Part of a small language model's weights.
Size: width 192, 2 heads of 64 (1 for keys and values), MLP 768 GELU, vocabulary 6632, 4.23M parameters.
Architecture: LayerNorm before each block, tied embeddings.
Training: a variant of SOAP for these matrices, 157M tokens, 4792 steps.
Each number is 128 + 32 x the weight over its row's rms, rounded and kept within 0 to 255. Layers, rows and columns count from 0. Numbers have three digits each. The size before them is the row's rms in percent of the matrix's.

# layer 5 MLP up, 768x192, rms 0.156, rows 258-300, columns 128-191
104:094146154140152093155063113074112140141107128145092104133115131148187113138170111140144102127108119101138134162105137148218105103131107141196177137160100077151104189061160124108089088170101183
105:178129195138128076185065121110148169155159136161161145129144145172145059159138131110125100148158160132087128127082125100106107142097119094162119127146132143148206153132144096175143109098141128
091:173110121132110171158129121176153154078146160138110088146105108188110093145069149124160125091112219165140146107155100196137197148126131145145123125117140134134098131135067149120134209139129164
094:106134142078092137167144085138104088158158109163147155107080124112111062217141142186178102120136130140175133105093145128050132097152172111123120101117137088091098133127101110160093159148162136
096:122117113121106123112112152137142187137167170140109163094079112112151138118162159128105088112132125142137118121116130086155113188095182137146097121094099160123102115110158144143066146187143131
095:158123175105107106092074139095132178158154138105053100111161155157142082097126151134155143037126142128181131130170145155168105161096110111080074185100185067145097157128101131182134228123085108
099:198137136141122112167109103093124161178152104151129127170117132133159120125162097149153163113084161144114104164122096133172182193070115158070180105168159156145060142106110172124090078198120153
098:135071130127163225175100137186156147134163118092124116130146136100164137168180118129148123135136070166148128092122145144130089174121107105155099118118074155142119078145129078175174129053070151
091:082154099168092122137120083113097152066073092121159161134139099121162083134165137100076113129109110146135092132094149126171133207149152132156129117132107152063055101107147151139102128067139118
106:099118164131115152189096134163128163133112180151135141110143124153155118084118156073168195100070126072144105139161136097090152158081148114182112133139101153111092156130177154109100132104134134
104:187155141187055142137172146182136163125097087134102156118114135123108138157107152072128144138112135137116083127114157102059087147153077145145155209146109142111107102098160139143122225126139139
107:140133115132151059134128187154063169148157089130081157064097152145105105148138114134173072178072127134166116094136143110162198134103233103143085191117111109156126099146138131101128139078151103
107:107066168150141197073115105113114133160144069147142135173084146082131189133159101117125126090092141101139088210100123153132185165112141108085128093157126125195114125151171125095092139075124121
100:146123114141129102131202109152157148143152111132103144102109136162210091143085156058111141135106162157152139090102170106099140191177183134062138074077156137105109099092130088123149166118154142
098:161128138133138113173177137150211109103113143168100165144073168102099178200131135161171103076136157131110052093114185085123165157169113137114140124159174129147147136152135133103158149156116138
093:143158177129080089146158106119166071175161179130091067149195163150137141177138163189112081070088147085115106111133092179131168128102089130136150145162143098084188126063114098144104128136126183
106:128111129215152125178164144088135119120202098149133113118109140094143153097150099134158057120125126062188127146098118143143069134122123134148096099085144086119094159120170131118115131049088121
104:100141098108123151111100114163156180095136132128110141105164111142122145136129111170153138160125154165157103121139100205137079133102195129154135091084112054209112066141132068131070078102132149
096:166090087037140147185172183158127122135146109058130104183140142061214130160123085152136113151105130155160156102174172156128167174092084106113123137093137139157119105168043049162116153118168125
096:133113180151131148121151106135140150105113090183091152153147123101152165113112161180087118170091136141064072165135076163170144097138148140149104154118136130091166139124175153144156056168088196
105:149116101113114111102139105124155131115190053121122139099163134105089111166115117109135089092134163136189109159126118110173047166132089111157135103138127119148157106084117121100181153095028153
098:099141150156147115137107049150102151101208099150133167072134101136112081147134132139133147076124110165062141184110080069135150105117112148161109184135157196101141153102088134159172106174148116
103:141113092150072095118195140156117135099140121112054143113131207114080116131133088113080080056115110112178140096210136127145146127118130102110154201120136117101143114158132118121126104121156135
102:165139115106153155162101158178152201140129097150059107145145152175132090176157143148191188111103125118169130138100155145115140124144150103108126143193090117153102191109105123090134138176170087
099:139145129117137144190084187169127138172114102096124141215069172094113133141119089160075123137100136072162105108141167131172090184128155097196140109140094104077124166173144113113135135191187142
107:164182129144050110110135092111123146116143148147138161129152184083118141183105099148142148119084143148183147030086196085136165170167127163095126141119054163123124118125132109111160168115178158
102:139090164068146100099150132104138173150067097134165088186146069101095090114177135095126117184110101180116125133146128140129119140160124079156132103152130108110139083119121139109157088151121116
101:144160129087129170183184105076123170184173165093132134083158128162105200199148118061142139078172165150130175105183043126116138164071100135123127120147145096153140033142125106112152172119173097
107:191033118114134119138132163129208140088073157125162101159132137069102120130182165122121188124079135137145130110118137141150116126045177127176184153123152114125167157110078115111133157196093116
102:119087158089123084133091172126098162131159083165098111135131097072222127074114137100075108105094150127175116163091127141090143179138183132152136165087162134129139121080122145114107116148152121
092:167145136088089155116182142139155119105100108109111113137082199088110110119154166107126177190103140060102105133160119125192087170131175135163123130114190059137121090116141109120126138141089169
110:111171126124103108122084068090052122125129145141060187134055122155120161129095128115109114117145067140184146121156166176136160135131127139093101133114128170160057124084123164092095116089159144
109:129136101178126134155123131047055147099154151150144112171142073133126079170190120153153145115085097150140090105143146155153094103102168118140161153039156083107097170127129110119121083156103107
101:143194172201108114120063143138153141105126218129126129147115075087189126112159093181145145085096090181137136120115173185154129105141148118130170106090234125115175158151120146146164149142147155
098:126117108177154132111045213064171173095161133138156131126175121117008155157119096126099140125151132143113167135133094126123114080155105170171154094139136071162163147134126174134125134091150102
100:132110139165103120134099117141126130131132119116083114107121059084120145116139079117039113174063161118106108155089145119066118146113147106128110082102153089151115128122134141141130187151152197
089:190129103101140110122097104106113106123153136143078085156171089084075115144010139114156086089114147134159132150222134120158125135098141130077111189060152100160153045150144157123179178118143132
107:184110132122119155185126164112161154109170142101104135157072141131124115135132092154131123113129086157179119088119117108118112103094120168160110189118137145089143160143133156099067180144162185
103:142148134088204142153093111169109088098154072144146171112075132107152160151135106113088141146159130165175127113156148132149055161177176125117148118124173130142101104158080122124114188108153107
100:145080105162144160148155056174118107092117115109031114159157174127135090150127118088111128089103165182159126135128030179089107110145151153165145189080178126171151061139111107063084152201072153
100:095147075109138067132158166078121090090138084139117169150149153135151129106101166152063077086058126144118136159126140122144122100173170147203111105114116097077090115105089125101114184162174126
091:160181169105093184107089116111153070143097108054099113174097140131121111230097103114099082144111113131121115072107140068092128123096136105162128109114124105157165131084147123090132115132101079
100:052163102083130137122143093138131150184163090156081127125107134096075102139138118093148088108173118118099119124125133115141160085061117122138132117142248181183042121134114120134063143125151162